Part of a small language model's weights.
Size: 11 layers, 7 heads of 64, vocabulary 8192, 85.2M parameters.
Architecture: rotary positions, tied embeddings, hashed n-gram embeddings, learned residual scales.
Each number is 500 + 25 x the weight over the matrix's rms, rounded and kept within 0 to 999. Layers, rows and columns count from 0. Numbers have three digits each.

# up: layer 3 MLP up, 1536x576, rms 0.0503, rows 383-468, columns 0-47
# down: layer 3 MLP down (transposed), 1536x576, rms 0.0445, rows 383-468, columns 0-47
# gate: layer 3 MLP gate, 1536x576, rms 0.0492, rows 384-468, columns 0-47
up383:524457496508491535503479520527523514472535514509466484492493516496494481537513470488498484475470471483485487502528528552464499492564503458538508
down383:502490524514530473465467489515508484488497516518482471431498522500479497525485482483490503501507452500506486502471548485491508492508439560502501
gate384:504520492501498506484503541494512525497428479488549521489473500500509538497478502506494498492462524494521505482458516458529495491489514468466500
up384:525484479483499516483518513527488505540511486486536552485520514475486515507549504558497537526486477527453521497507527483482490498512489541535530
down384:549512504528490513469504505450535467539485491476484537477474512467488505473505511461510494510500544482536496521482510529500497477505489515536554
gate385:495506512477486489497509473494474481549457512441469515505518513498456504483521471522463456540510476474539527496499462482468502541460496529472468
up385:517502507452529525501470527522479504497496480510470492530508512479516496529537502522586544506516528530491504474474557586501497492573530554479516
down385:525462525530475474485523506531524483507475508486529494507486530505504520465501523510526471504513522502531489504478490503522510560531554491530517
gate386:517463486495495503538491486465535515498564573498522524479525529459505496497496482476510486511503500547519490510468474484516486448484506476513489
up386:483465491494506486495480499474556532523454489491515523543479492460520487518490484504433496515495523533529497485444483523484502508486471497501476
down386:505494480518462513521506496519509521487485452521491478539518488505502461547444476453442542505518514481453499485508512539524519485501554500507526
gate387:472479476528495468490483492482485503487481506515479512506514512492498461514480515535503521504517496512474473467479473522488495489470493498470533
up387:522461484493515456509519516485497487480470534490515518500512483528507502486534489469455529513475520483497522461477476471494476481535524471509543
down387:499426474478539496509509525479510458492473496537515513488491513517536517469495468479481475505481508492504361496463519521517518512522410520537500
gate388:501506456489502506518523474461540568485532437491502505498462470460533526479507510545480506477505501507453484500489514453510489492506482508557500
up388:498475519514572536468555517541505531520524505481478512471500497494524501512475492550503514502506498546514490486528506500457496470486482485498507
down388:529491519459503517501511484505497496468457533516532479537530469483512483482509504535478484465557494515468582448520515497455483452520502516498456
gate389:528483517499527488512488542452504481526493432484488542531526515477517517499557483518512491479477462538478524497505477501480491504504507495494481
up389:508525491496438471479516507524520476503493481495519482488458501494489527499525461522508469477503542492511494496533499474516517476564472458530522
down389:462473466508540500490536471480464515513533513484457503510512489473476504527462514517522517494554540501488466492507472539530524510525449489523494
gate390:521489462489515453473500519463509520534485511474476496542487471463522484465505534479510481527490497501498508521473497513497515528552523518478497
up390:493531512538508523483502484499482509528486533519515455512547513459459486463539479538523489539514504493430524483459576513540509498502498513513474
down390:475517489455523505497491532496455495466481501485477457501452537506472529499500498444496494474523523513463473502490477478470453473498522484474544
gate391:507512514481530507526498486502524523449509480474481484498537551521562509495480534503460515523496466488510485488513506493501472527545508487545459
up391:529501496498515494512470481481489521506500523480491479457518548496524471472488513523495489504527512467478481469539510528527517514551524457487530
down391:518487477553542456466507510517490456496510515538515524514480477510472483498574481452483502465520533481482415514456474480475529534511451509535522
gate392:494491471490465489466494527521533530482487485517470501485466504515537477475459492496456443512494453492457515516504512510501506478486502485466482
up392:505473527488463484488499489496506477481484506456544475474499538476509456492510450501493529499488454525514491518534517487520503489495505503526510
down392:483455519516526480500496495507503500497511515537558492505514485513509504497451479500503460481534477472521438508482474512539484474489484468522531
gate393:464479480489519493469471496483520506475536509541475479548497502473450516474474495463521441456485515500526520510502453528486454559460511513520505
up393:487479498496509466484514508504468506483468485482465526506447468523499463533455513475494518487520527547489467516504461500532486530504457523460491
down393:464470492457483497507497469515494532514503471516517471511528456533438525551513528459501469511494500535549574504505527483500479497540603506512469
gate394:482509518476513553477517483468487502501516514476529498478496508514489497494528489472468484472482507503511488493494518515488489485461539556527499
up394:490477514502476485508479475520498512473472533511509503510494542516507451502509516487532502467464479486514492491504531503545501494513484554540492
down394:489466485550502462530464504513510519514504477474512540507483464547523504514523467501512485508490498528520386529501512467464504488483393522498493
gate395:518501511536471521475507476494505501486451494533493518483509520539475528496469528512494485496480517557509546469473487530477447467526531461548450
up395:519522524510523503513519492524507531484461492501504489512530484497503502515499539481529550521515516496504477498491517516538508481515504513495508
down395:532509459452517501513514520533521501532495483489483491494521496466498474468500522542457552477504484531442470448520522527487471530529490506536511
gate396:529494481509530494495459554477456498502463477512506472485482513504454503462458471485478520494546520483483522545490490507479467539495501476478481
up396:505478450526512499487427484475505482512538436501473509469505457516489450520529511504476505502451507487553484476503508505484512513507488504472506
down396:541512543515479495526476479482496498551483532525443453487510511505518483502494519514537501477520530466521476485536504491536519522513449501514513
gate397:436491535577520466536494487505517521479523508515493544503472524490507538475527501479515490526491480559509561507518516525543483537475544535535536
up397:507490479526497492490492509478540481513506501509519514453473549476499472523509491486489522526519495460531509471539478508498466494507513517485523
down397:518505489508500474516464538509483503501501533476555476503468517498490480498543489488500518493436457521510574512534517510455486439499568474500518
gate398:489501473497497493510547549450487474542504504489503482470549482521483488538526500468518530512500440482496524474501508515441490510467534507500483
up398:513488501539512511477516488526509473488515488557497496507495464472491542515467520511517467553473484463501535476490478514500507503511508513462489
down398:470500521486502554467552500462557517474461517540474476468448515465484482487470473484513487484481507500533559507497507462513489489511560491523458
gate399:482509445488509474470427562485482542489473470474465485545487508506473468455492543487500469470483551482495466503510491515514460472478488493502507
up399:464507487505521523493505463508489491524450505525490518470492465515488487489515503477526500472505499496459508475522520504474482522571498504498482
down399:498516550527515483468515498483469535506525511501480513458500478497532483506501486529520494498479498512509572527471492502499513542507538497463526
gate400:512516499523496470487491538511492491526523526491499496480487453550479520532518519472513487514483467532484512505465497440503517457481521475521470
up400:498452488480498469484492541521517529500477465495512500499519501486466475535493470483512470522516528584489489496476501464466481478489498472531471
down400:483506506492505483487472433495544498474508552488469517461479491492497491498467478485444489502501506490504603522486477521513457470506612514517490
gate401:508498503493458534499484518473493531487454497490523518489458485492548519491521476499470492460509506477506537479476517516542464484493540474536502
up401:458549490512584474507483518507496501519477488492473534482502485544466530514481532495493433484543498528477500532433472497564483508526493492503492
down401:474488542492479494497507503524504566467535515520486452512538489511529488537517531481476518479480523499511472469481490535528468496493523520482528
gate402:489504534500561480524542469521496505528510496536473514483493439520484497512466498528505502487528455516529461505485502448506477551516489498530468
up402:537475520514518461518460508552485528556491486503508528507519510513494517508519491485520479493468468512515455471512495447532494481500499503505476
down402:499514464525481471529463485491519493532501499500513501493542471506518466501490527477459481498518488465529464462534504486486528525543359461464523
gate403:524516474498505466492488527467499497494456479515481477481497493502529464523502479463499476472496481521511535490518485502490506513466553498514500
up403:489476497511487476489509482498525480516513474520513466567503454498505475496545532514543487508483515498465504538513515534507518515502542517567497
down403:506531514509549522504486471496528497519509529486532469545528510481461533478455504504490531534482458526581503501515542467496509505544466522536522
gate404:515472480512493483519481506498500498551527483508528492505488515464512474499495521487497527509498459529469500483519524490499501483543538491478544
up404:486526522538465513512474515471506472500486513479474519504504493466504504481526455533526561490516492510528498502483475494505519486547474492501521
down404:495533502510510532511538502502502505483488491501516546482514467529518493482539489507479537540503496466493526486524524470472488474510436526490467
gate405:517523541493512485521529479521480572519446555494502488523495505504515510470519502492459509487485528462460521481498525484456483485502511461484547
up405:493507527511516521515506533508545469541536534460519517511513515505481532513472485469486522492497511501552464454526474529527506474451487461448454
down405:436449535499481512527476509497452533528502452538472522492526488488508554544496477507567514500491510463531454491531490503544512477529532532501478
gate406:485459500461528503506495490501494477490510478519468492512525494508490513502515489484469528514450514536458531535484457553509518492538499497501501
up406:568482502503495472509507474439494495473473530473516524497525488484478476470458508500488464476499515471524484478485575499450506510479470509461516
down406:501450517513515497483537471573520509504539505502533502525465464525499508500501545489527475511480522484472528492460488517485472465528503454505477
gate407:475520519523480467468509470448452492534469489466465491505538467467483512493500472493437496501512505494463478491523505554551477530518498459525474
up407:524541547470482563479494487513473518508452464470499486483487519511505540528506509520485547525483488516464487570519516501497503555514489463489499
down407:459506481525504508473453529489465481511508470492548498511508477491464498508512450479465516452507482454471543546464521525498489505511532471516503
gate408:499456505527525522519486534512511524495480494512490517499489486489467507515534498494511509539467482463477533522484474485468466506473525478468502
up408:494500525495447495459526508565478515495481487491472485486520468495460548459533464526468487549482480508486476542546496494522456479480484484491503
down408:537490455501506525507512436476504522537532519493506532497451522519499477513532529489521488441522514550483451506476496512523548523524399524509483
gate409:477519457507488508496510545488533509506504489474511451498480517483515523458519497463535493487502483503491490441487471522508480499518486512478463
up409:482510507499482514492518475493481491527470471479482489532493468494552500478517499502475522485482532478520511517527512482489486479494512517533516
down409:488541504558462471515528515488471490530460442495499523507533496487499496489533520511498462482495464487461491490504481486527521517536491480561512
gate410:482516453495513529499531444513486516521501514502514494531503491521497481496508464543510479516525530483482497496506480470503510485534473487526517
up410:528530511536467504485514491537505530531505532463505504477517501518529515526537508493446478534487536491494513509497469501460487471475545479488521
down410:509473515487499456529490483503483509520506478488484524531467483514491461530513462486494537487497490470486494486512517485432528503523485484517502
gate411:459470535497494469495529459463500518520471485539516467517484542498494512503483502521495519488437534521518499470523492531463494502521509485499528
up411:496496528471536466479469514494498463511504478558543479522468532510504482484481503474518497499502475523517492528495480521495524505497514446504508
down411:463496520483534497517466537484498496499463532550532487550475515485494516490509472542518492533534497453535472492495485515478516536563457483476494
gate412:450470496519557526522479480478480529517526500547500514529474508480485519534499481481500514479502483494475574449505516478530524503509486518477460
up412:497457460513484463471464479527498480501531472494445535510535576528503531534496523499477507501488476516496516486473566491458531489507478536497537
down412:480489476480462569494506440487501512483544522478460518486486470498528493501485489520497517524463496548481470489542482475476439477496558497485512
gate413:530483529515476499563523504489520485549470543546516511465515477543511513475487542526506496513498448458490494527518466525506482521550506477486461
up413:487483512496503485513502483552482503491513499548509494478533515490530479501478480486527488504544552529531511521513494495476519466473507552455465
down413:526498549498492497518512496507487491504518492506480505477478459493501500494483510508525461461478505513512439503520479511488494529536460557490501
gate414:532475519466497506529533475514438513539452517508505493509539511518515486509489491498527475518458494496495459498485546479532564498510483442508452
up414:538491483466513479518476491437548476493529525491533527523499510497486500534491499504501495543571507498509508497500514532498484468517542463527510
down414:451506500463500517532516529514500518532509471509477496526489515481529493470518476474511502518463524472481443501496521494466528487496408504499497
gate415:479491461526480454497513471498480539478492512490475540521495438459509480482550519470497508502492501488504516496512484511479493510493511500471473
up415:499523525491512494500503492517483465476509498489470474507504503471533455481486481552532506478472526479489477522517517476520515471506513550553491
down415:478472458471544478518505489471465515488513449476524524481533520501471516484545497462543509492488522427529470473516475551500492482472549528496487
gate416:476512501501500460478529490485494491563521469488475478516486501477426499486501513506481450533535476487500485487483532496507531455462520508523488
up416:488521490434495519477521510523499499531490484480519515494466444480499488533510519517495501509531528516520492527514507518506509491487509500485441
down416:499490445464489491535487495514501513486471510491493459469517512481510482497502526504502509501497487517506491528540524508529517451530476461479536
gate417:502458490552508545532483500480503480451535497508512489472477505481532501505459510519486488468517496507485487455503535499536528517526528473466530
up417:502489530481520503495528426483463511507539488481510487486502513522531517465494495539492528463522476503498498451501527467538515512477547495501460
down417:448493460497474512536528521514541466508514466503526495551485470497486499449472506500526492509510531493500433516471503513463533509473418495484477
gate418:486478528481511524490508521443479494515461497496532540478470529475530517511525526491548528464483458553490502518487516572472463465511555435530525
up418:506538443499470501545499489504485518446519502478492520480501438508534480461455543519470543483541494466525524514537491517505481520519490501510504
down418:531463503459475486495485446457513512480536536504502467535511514498490502512523521507590512491487508501501514488469539467537485519497513487486481
gate419:482473477495450487497524517502526480531485522464470475471496463507521507529504493460508493503535541525462509531536504493489490515512518484459479
up419:517483508473503517523489464508517518495499479534480519485505532493499480526453521486488511495526488506490515466505480479510489515513498508483515
down419:483533485525458478493513510511484469540482492481534480503513444476502509535456475527519496484492526519511497512547493529521495506478529480502482
gate420:531488446504471488504497503496465496453475521480506487481447502502440491488491505564481495464561445494529501482524492509516486516493508545479527
up420:506497548508464524468499538474512506471475439491494514490499476481511498475502509481465512505480467480466519477518512536490488448522499521446459
down420:511501469505529499497527516509516549523461478543496465493492519495481466461485492546488482503483545497470507514491485530488457505511492502474473
gate421:493497487511507496516480461468490517500469459459473481519510491468521550487477451478501477494485463518503516509491502475459511504499521502519500
up421:466537511518479496476546498506487499519539517498544493489522520502493476484543502460518506482476490523518500498475519509495556472494475557522528
down421:489529464537503529431483519477502526507499474468532531510487518496484503506542531496514513491525497456481570508512483519462476502452515495540519
gate422:515470491470507490502523506478479497528552482456451514532500553452534517451473473502482520496514513513530521495479500490505507466494483504484510
up422:481459497528474543556495510503497439473537462457499484459444531506514470516495540502489543520519492510474482514561481516448524546490502470528538
down422:488523495539501461544551548535492473490471525521481507492492443483507514553522515494485558506483494474460536503527483535499508505471550483524533
gate423:504459528510530537559543494502475509506482519482485532476443495495490482488495474483462544446495483464522484485478492480479479492514460519522544
up423:488495501495485476485555519492505480515499523506498510479500521534508502487508515441489504480489477500497478511488528520487536537516503494519495
down423:493534487514477456492479448513510454489491500528484462499508515497497487512521521516506468456508518511489594490477469516515502507463533517549542
gate424:495495506543458491514502502540488492481455463500462460484541502511471530550483449515481484555519542525505502466515486486512493493526499458523470
up424:523542492530460461535506472493486501515483480478494480508539505523544449537517537532483498509505484470501482525484546436496511483500476501528478
down424:468474507505524529472495513509480482493518504494483511514500473505474530460484535491497517539470481524471495523471505475476503465513425497489493
gate425:555554466492522491520508529498510488527544511461474480553520506486468500458476502516486484496483512484519490486500478502536498522498500499551459
up425:495544491481501479474517523507571503513489508526515500504435500533493542503479497529443514542525543492493501506502525508519494451486487516500501
down425:526491487490471519483442503507497501479502503488531502494488509466532506504519478518532545504501493505502456493482516489487510431518505512498473
gate426:500477503440513473508479504506505470528496538478459502462501545553494509515503514490486483495488494470483479465531510526486509486492461491495492
up426:538461503465519511545496501490542476480538504495519478499497529524489546475530495517538518515509485507499481500499542511473518467522457536464514
down426:506449492484519539511527514498503463496510515496517515542493444510492503517502517509478467485514508485513322468520499505502499505553419549493474
gate427:496488492489498506521452472538502507479472526488499490444494455488496505468525537487497508510516487486459527485525497492502471483457471482505493
up427:520517492515482527513506508483499521536517524518476506493507512483500510518512513480498499450509495542482493491435500499470514483526481511502486
down427:474511528466496473496509475532521505490513553466492507515463459492487499500523519488517468458514495477486525513508534502481553501520522526514443
gate428:517497494510499519481504469550456510533497520510504510482508485487467518478537506501497503457511493525526476496442486465490518484482485488538557
up428:447497516478497470463501486515479494474527516466480481483531493549432532479470507520508524513499491507547514545506480520500511491498508537468508
down428:494482536517524488506457541441504489458497468485447485530505497485474533511478541483508463523511482484495430478516492516499529483514477509517507
gate429:508472478463487479545486535509507567502460534519509500502476483507481466532503495482470452453460521530510532471486503489501418509488531516493500
up429:470506480503496474519537488510511534506496559556495487515560538510481495513523460481517507515472518527491499478472522520550469509488484537498479
down429:516537496478503518477512481459481527494449480470508501512483515484509482465501456561446551510517512552498537473465522475526500479470471521499494
gate430:516481487512495515500482511487484526501495485482500497490445540502478502498503500515474490486533479512494506530496475500484497507482525478485531
up430:479457476491503463524457475477547484497508506506509504465473506484506517504500551513501473523465517526490488504543491566507544509513472538544510
down430:479513519475524503499497434559462473491478523507527514506528501494462523501524501495496483496498463483509570529531486517549514485466512485544495
gate431:479448473498468465523485504473497520498524488505481477501497515449436470497490444496488501510521501507495501490484539462558494461500530464493487
up431:490487497516485515490490499457489499501481542510574514496445488454488466502517547481500494482500489506538515490471497498511525499533512522517470
down431:498502506514470532515426544514500505536482435487526506495458529505454509503534447480439518465484535469519497507499504521475494500472576500509524
gate432:557504509521507464474496476533535511533485522522514488485508536480487534464491520500485489471454518496547505512493528459520522507546492522522477
up432:475512453504531506522525530462526493518514478517528467491501557479487534504516526506517493489519494496503484446486433487464487484533525535499530
down432:468515508453488504455533471515509499497476500515487493470458474475490510524526469486481495500465515489494576537533500556479469489491622515476489
gate433:490515527519487514533525548473490507497508469498531501525491503484518475499527452490471488483483520494548478472491510463463472460503487486477509
up433:489504508522469518478535500502498522543476505485506523510531474547457538540518529460507490486456448511520526521539521508512494481530504518450464
down433:507503512543487476475473494485477492535484483510537539465500491490473521508475500505497518439521533548480561467510494530414501488512574492495536
gate434:475433498526522483484494466526509481529505491495460503525489491506491508513500527482509473505491527480493543480474460511479487533526472520492520
up434:545515516497458471504496438481480476537482511519517493462538562486526479486542493494480509470485520465473513482499513490468514488528516466507538
down434:489503496514530500509493486524495492498518511504484484518505509490526489503496486496513510510455464538513446464473447531468552547510400503490535
gate435:482456489524491474498493503518480511539520493486538532502504515519480497547478488467437507496502510507495508457534542478510531498497499508503453
up435:521497519488486526551478475507505485530524499519512513449505517522493490492568529482472492513513504532464480465485492499484489439510492502537531
down435:518469486520521520476488495525485495488508482509504462497483482483457484501440516445540486485476480502488492515470482507490490509504487508529481
gate436:506464495470527465494514525499499512475501533510504497501486511482497470515490503484507520495473478481525483446515521444503486509539483506532511
up436:485519496512548509494497468490489453522496539484463513517496548474544516504468446482473475527524530496483497470487530533482520528521491501476525
down436:495472488521491511481540485490496495495515482466484521470473489532521508506487500507445470487550488499490381532489533537517511492485354489502482
gate437:549443528565553504506516529486503514515458519495506499507475499532474537456488515534495486496460486481517521501489498467480494464472536467525521
up437:505495455476528473448500511486491531501461542538496503525517547513524544485490500543563488502450479428506486548481531502524524484441489507497505
down437:497527494463490487503498496509485498504500480539533526535463566473523525542466509497530518521459514446484453514508482471489500482510506495497479
gate438:512491555477483483511474470472469477479433496514503488511506471527514509526516514487510498498476498502501521520482503512488482459514529518451505
up438:474516513499503494458518466539526496501506489511463425498519488505508471488503492517486491465487537498488476498483461524540454501508464505503495
down438:473489488460538488503507535506493462484549510527527462526536457475500547468470513516455514570459481482477532519536491513562454556471525441535507
gate439:518474522490477533530456517471458480485475507479477487482448491492519488475517513523495500505552508560488507548465489451520510449513522479480527
up439:501524534503458482506474526533492517500536466481490487551526518510482490559523505487489513524536464499512507480508543536489473511518515467535489
down439:514487508478493509492493479495543486494487477498515447504490486534512516483461470512489526482487507520473497497454532462470466516496476499454490
gate440:493453503537512476502524506490473492463503468510510496467500503511504486526495524471502531464520464564497527470500500498476519499539479477499491
up440:481460464528536484441486456505494517464524489514541533512512487506507498525552490525498465471480483507511482498493481492478510540473506530500537
down440:527496513531553510505477509520494581491493484471483536489496490465511518460523488501482477503479477535497425514532524509479512490514428462507456
gate441:477503479474506500500513519520505521480494506523515503473513468550514478492527485497485520512536504496500502507489500519496542521460489460493486
up441:490476485453465509530476528473503485526485469497506467531509502503469506499490534495522464532546535494477472506463494518522497485507503503471498
down441:512509487501522530524502501544483519517496541535501531516481508479440514494508484514518476487483513534469531540479536471486462487495584493497487
gate442:488488476500517531490531467526429537495464517487486468483539472462521484494507508517480473477487471541458507460460523503497482436491515479538475
up442:521495501487460515519534489502459492488470537498493486475518434493496488516503493516457447514487507525460501479501500477500546450495521546504514
down442:514489506507532466512469514491513514456451538480493473486513487472508522536484412491496448498518490486509456527491534455476486512498450539549503
gate443:527539499518463540468504478516477477494526483501503522502478509553560492509481516524465469456505544510462529452495507487494502488544541484506454
up443:527492485508464527471507490510481528462519506487519504455548521453468485504515505517502469492496507548547491477447487490477504513501458498544491
down443:493498521505473437478496485479512532525510527461492485484502480470494513532514541475501511490490498542511521533516523510495509482489446510548541
gate444:482494475506509483537488500478497536463515491500543518471509532542454457532505521533500494481498495457455486464468471566495528508522475507553533
up444:564555459492494468542478496504495550513509506506500490491471545526496529527475510540534473486529512474508507504482543513509491483487489507509527
down444:521507497460494509499534458438492513539508503507482492473523452470528520485486488527478529524507487517535498496503512456500488464513463489460515
gate445:495487466490516495559479524524486482533533513481512471470514529489466462490482483469533474492552474507493504465524503482518500472496515448475480
up445:535503485494489517554536519483524485598520517529561458460539493518524478475519517461544503496513506542536537489510503492555515485504507484511425
down445:493511497473485504541499475469514526498483513502490504530472505505480518501556485519546508492486486512483425507548491498504530533483423513467476
gate446:495564452528509507488479525530463508544532473494469462474468477511519455547550508552454503474563473477499477470514490530521495503523519474520505
up446:494529524507483519521484547510512518482515541554533500523470467509513501481500499520477517514489526481469518503569466524501487483482497522515496
down446:477480484522476507470503471477455538509535489477511481481477509516509462511496479504467478497531504477528556469496483454481490541527611503492508
gate447:496559502482501505498509519478492491530494507461445501504480493538474499469467515514471490499521485475519500490489509483491453485532510504514463
up447:529481441561464519525490511493508537473554479466505486511495481510477501495528555510519505526523506512492526541527494524491500523498536498487472
down447:467484499479440503472493483460490485529500521482469522475490475480504522522500512503519504491470526519532491532530500454488507514492511492539493
gate448:489472528537490524503509539506484513509517540485475454473499471512472477511477501484498507523516512503505469496533515493503476476531507475477454
up448:511523489533494528516484477523500495474486458485492545473457439517515510524565481468462456482544503456522477534547517476511457495489583468456509
down448:518477481476525503527504491504467519471485498482526528492500543512504470503502517487505475474485527478507530457501466495518476487495554510476517
gate449:503494475440524525472511460489432515481529477479499531462514482476475528488488470488446499489500509492540496527465492472538529498486529489495519
up449:516499496488503544526463489493543486491496531458464471466533502489477526548482546482479485511489481484480480480510460486477508528529481480469438
down449:486535507480515505536563489493515521501494507512499468477491493424479519525470542473489486494510525461483525510497538458480520555520542486527535
gate450:509492474507495498491461492535458484525493502467545490507537491543495538514502537575431511478488477499502516510472510450490509487470493490495492
up450:509534539503519494492502511484487499530542516453465489487484515493512502475470472539503513506462529473501477465503492499500462499499445483465483
down450:506511519495558485480486513544529474511452497510473527482507494508489523495546480502470498500509504494508573511539447441475505517483565503481537
gate451:561526473481504531530477484501471545531519533479478440519487495472519517454516470496490514495472508491547499501501543463502537534473490549510537
up451:510544490488486500462496530525494480460522489502542533450508500457493510523551531438500489473528474526474499512526528504496494509515484488512488
down451:499535504462508527551480464496507463446491499506513535458492531493488499472470503477488460499513468469481508504514470508547511459471490492483450
gate452:473490503504520504528474474509523510515486464466502472478506495493435489465524479511482477521519551503485518494472467506479495511490526523494529
up452:476507491498517462477503502527491488502468485457513511496487486552479513477468522477483545503508514491521539511457496459510519519475513481528487
down452:437492527510485508540534534497494478491479527466498518481534473508498487477507472496510490469557509489465476505470498498471455473502453518505448
gate453:510507490474514502495474477501462520451486503502450493561522493526512484459523495528498505471480470490470480486499502555512461481478464477518518
up453:497480516471485551509535527504474475541509493526483494530533528518525496501526517487503498497510500492521519498518492480487473487534492487499525
down453:559500494483538491486459515504517507526500472483445498513491459512533483504485507479480480512522461507503456510522505499531512505446442470473436
gate454:515530488513493533513541510532467526496505504519470473491458515527505498453528471493479512522444512479488526463493518472487504512519480512481521
up454:477499518478485523493438476513482517545480492490489471469456495527548532496489520500493458489482506499495487505497507519518476523477506553477499
down454:521532514465465502504466494495534495504530515499499472509464542496473524489513484551464472493461510480536503504470511503538506512466558503494504
gate455:506524461525525489505485520473502515528511518525459494550538508490460491477530546471510455491498503539521497523492468515491519490521529545524488
up455:478492497493516493498497453510471494507547469520506484516463534500498494533511504510505485535514510526470522487507510536489538489507505482470488
down455:500525512534527516475479496489498523472485518506466508467519486484510493517502513520474542498505460500534489485506469469478459501513474504531535
gate456:495513509493485502469497521510495497510482520514476481500480486513481482472487454491479458529476492500520517527487483500505499491479513478524462
up456:489467465515487513554496484499478533464478479496519500490549453569470506501437510495538483511492503544507504522479483458494429523549506493493498
down456:482473501508467504529493476524516473520512539524511492517504476506527487509487516480515527502449436523526487539455416535467540533518483486489496
gate457:566525482495505489492453512483504530457508494511449506480482504500457457502519466526511521507485485482482524520548528505473528460490495528509508
up457:496470482482517496515537540530512518471448455495503498469489500525552535532480534480527508509503502514509486491503538535488487490542493486472493
down457:461496495510496502503521507463493519486446521516499533487484489493520554496524471502545472538457508465526554499537493469474490492512624519501476
gate458:508502460472485517487453487476481463501459496526492466449497506548498493488480493512495532487494509465519497428474541475503509517518496506481480
up458:507508538511504504490444526482503506478487487476469515455508491538519542521520491475495464531478538469501518462534473510472520504523522457480457
down458:506464483484506488474527478524565495489490524511463489468518506526552530512507476488476504482503544551553426465551485461506495514468487535453495
gate459:528443499507478541524517485462505489489505496529479491470480520461484462478492475538473495476498505525486491453520504514473485482531518455520487
up459:502541516485511475488484511512559477544495555483517512478483520466473505487524498488516485502490477527504514499515531499536542487503513562502460
down459:478496514530484537442475470509517547504496479482503529473486531509511495485514490500528488484491504526485568495545469482474537477512486493497515
gate460:495470467489504454495486527491455483477495499529536466475537534489495472493503524509486469465469469537523480526529515525510502497468501515469500
up460:553511501524475488448512562494494502508477491527491490482532524507518498458524501498488484515494505522502532520466511518447500494504547515429476
down460:537512455473493538552469488465514537488488513516464488547490518496498510515468512470561537511479515470492505486484476487540534488514464458492484
gate461:436477467483508519464515492498488497474532462506503499512515495466520504484520509474505494501480503484511513539522493518491502466491443520453473
up461:476539485516490495506513510468495456479531499514488532485516468515474513535475514491479488512495490469497486514501513487516460511528500487520501
down461:489498481511476523517528486501498509516472510479476520497505534489520517511485487505527501513484531533527564497524498503498483499483493517506509
gate462:486526520511520501491505532506511514511495504476540504512480488449496497454518488474494500452490540490518523482472506473472525494505475477507476
up462:465503465483495512491503482499568507496488509509473526486473508514519525531493488527513496514494448471526462511531486536471506495496503552501525
down462:501501505494498480540502487500446504491512483500546504501489531518464486518481538461487508493553469453499497467504493490472460530477542477526528
gate463:524491473504466492540505471513485526520467516514518482451501485505456449475475535498474482527500499544523493479482512499444507489460501508543494
up463:469520490499490487503515483528500509513532523529453439505502483506467478457497468530494470480529507509549529472484460476485508522482470528479484
down463:487500502532515487462536528469494479495520533503493500540503506492549540513517463519514554524504525478484517490510444464513475467490494522480503
gate464:546503525483515478556535502450480525505486558510515478497496511515509511488514482586515522544485497539496527494438513519457479483497530521551527
up464:488474504489505564491501500483502486467496482462507507484553546477515491534510512509576510485489486462450525445521483483526487516511473493514454
down464:437461473514475493479487458490520525504475514510490503527514486501488527504486491466464489527507518441511510478476519515499466526470494551460478
gate465:477507501511524451469510501482481499494538533473506479517496496468534492477478512506495496499548516494495524487536507491537477505483504494506505
up465:481515502489512445489571489475505472452523512507537485508486547494469497479549525490562466498515490450501487539527551487508516476424507547533480
down465:508534505514474468513524480506496440481467513522485466500483478485489455461511487505500493493491493529470603512463508474533556497474517517516479
gate466:483496524509516520560464514523482515547513514463503460483452510530548475495495511510436523504509533484525485451461482503489555519493487525502513
up466:514510486504518500465476492519475451456499479474532505564540465487485454539527503507493545492499461511482507524526452492454510464540504496505495
down466:497494471498530518505492475532545467462537480480474519512526534532545500496497478511515513491501513513517460532514507513524455514491506525492493
gate467:536450506490483503466484464494470555536462462537515505515500505516522482530524470506520487438503517472501538438507528511512519482498538455481521
up467:464478527498501480534490490491526501520542515532521476505479519526484501500490520475469561482509497505533496490513512499471482544550545514483542
down467:454511516506496501493479510525495481491509528474544504469551510487466535491515531450500501495507467502512449483489490498491500499504485473491514
gate468:451503533478509404533518501516514516511499544457460507541506430515583469537503492530456445506483500475481516466476514481489488456523500470513470
up468:525472502474488511500479541522497517487456507526531515459486508527507561484484521522480490516479487486544529511525500519525475535479530475498547
down468:523494496462532529486508517510482500488532516522520487481517495528494500513503491591495506486482478529517586545515516499504476510485609458492532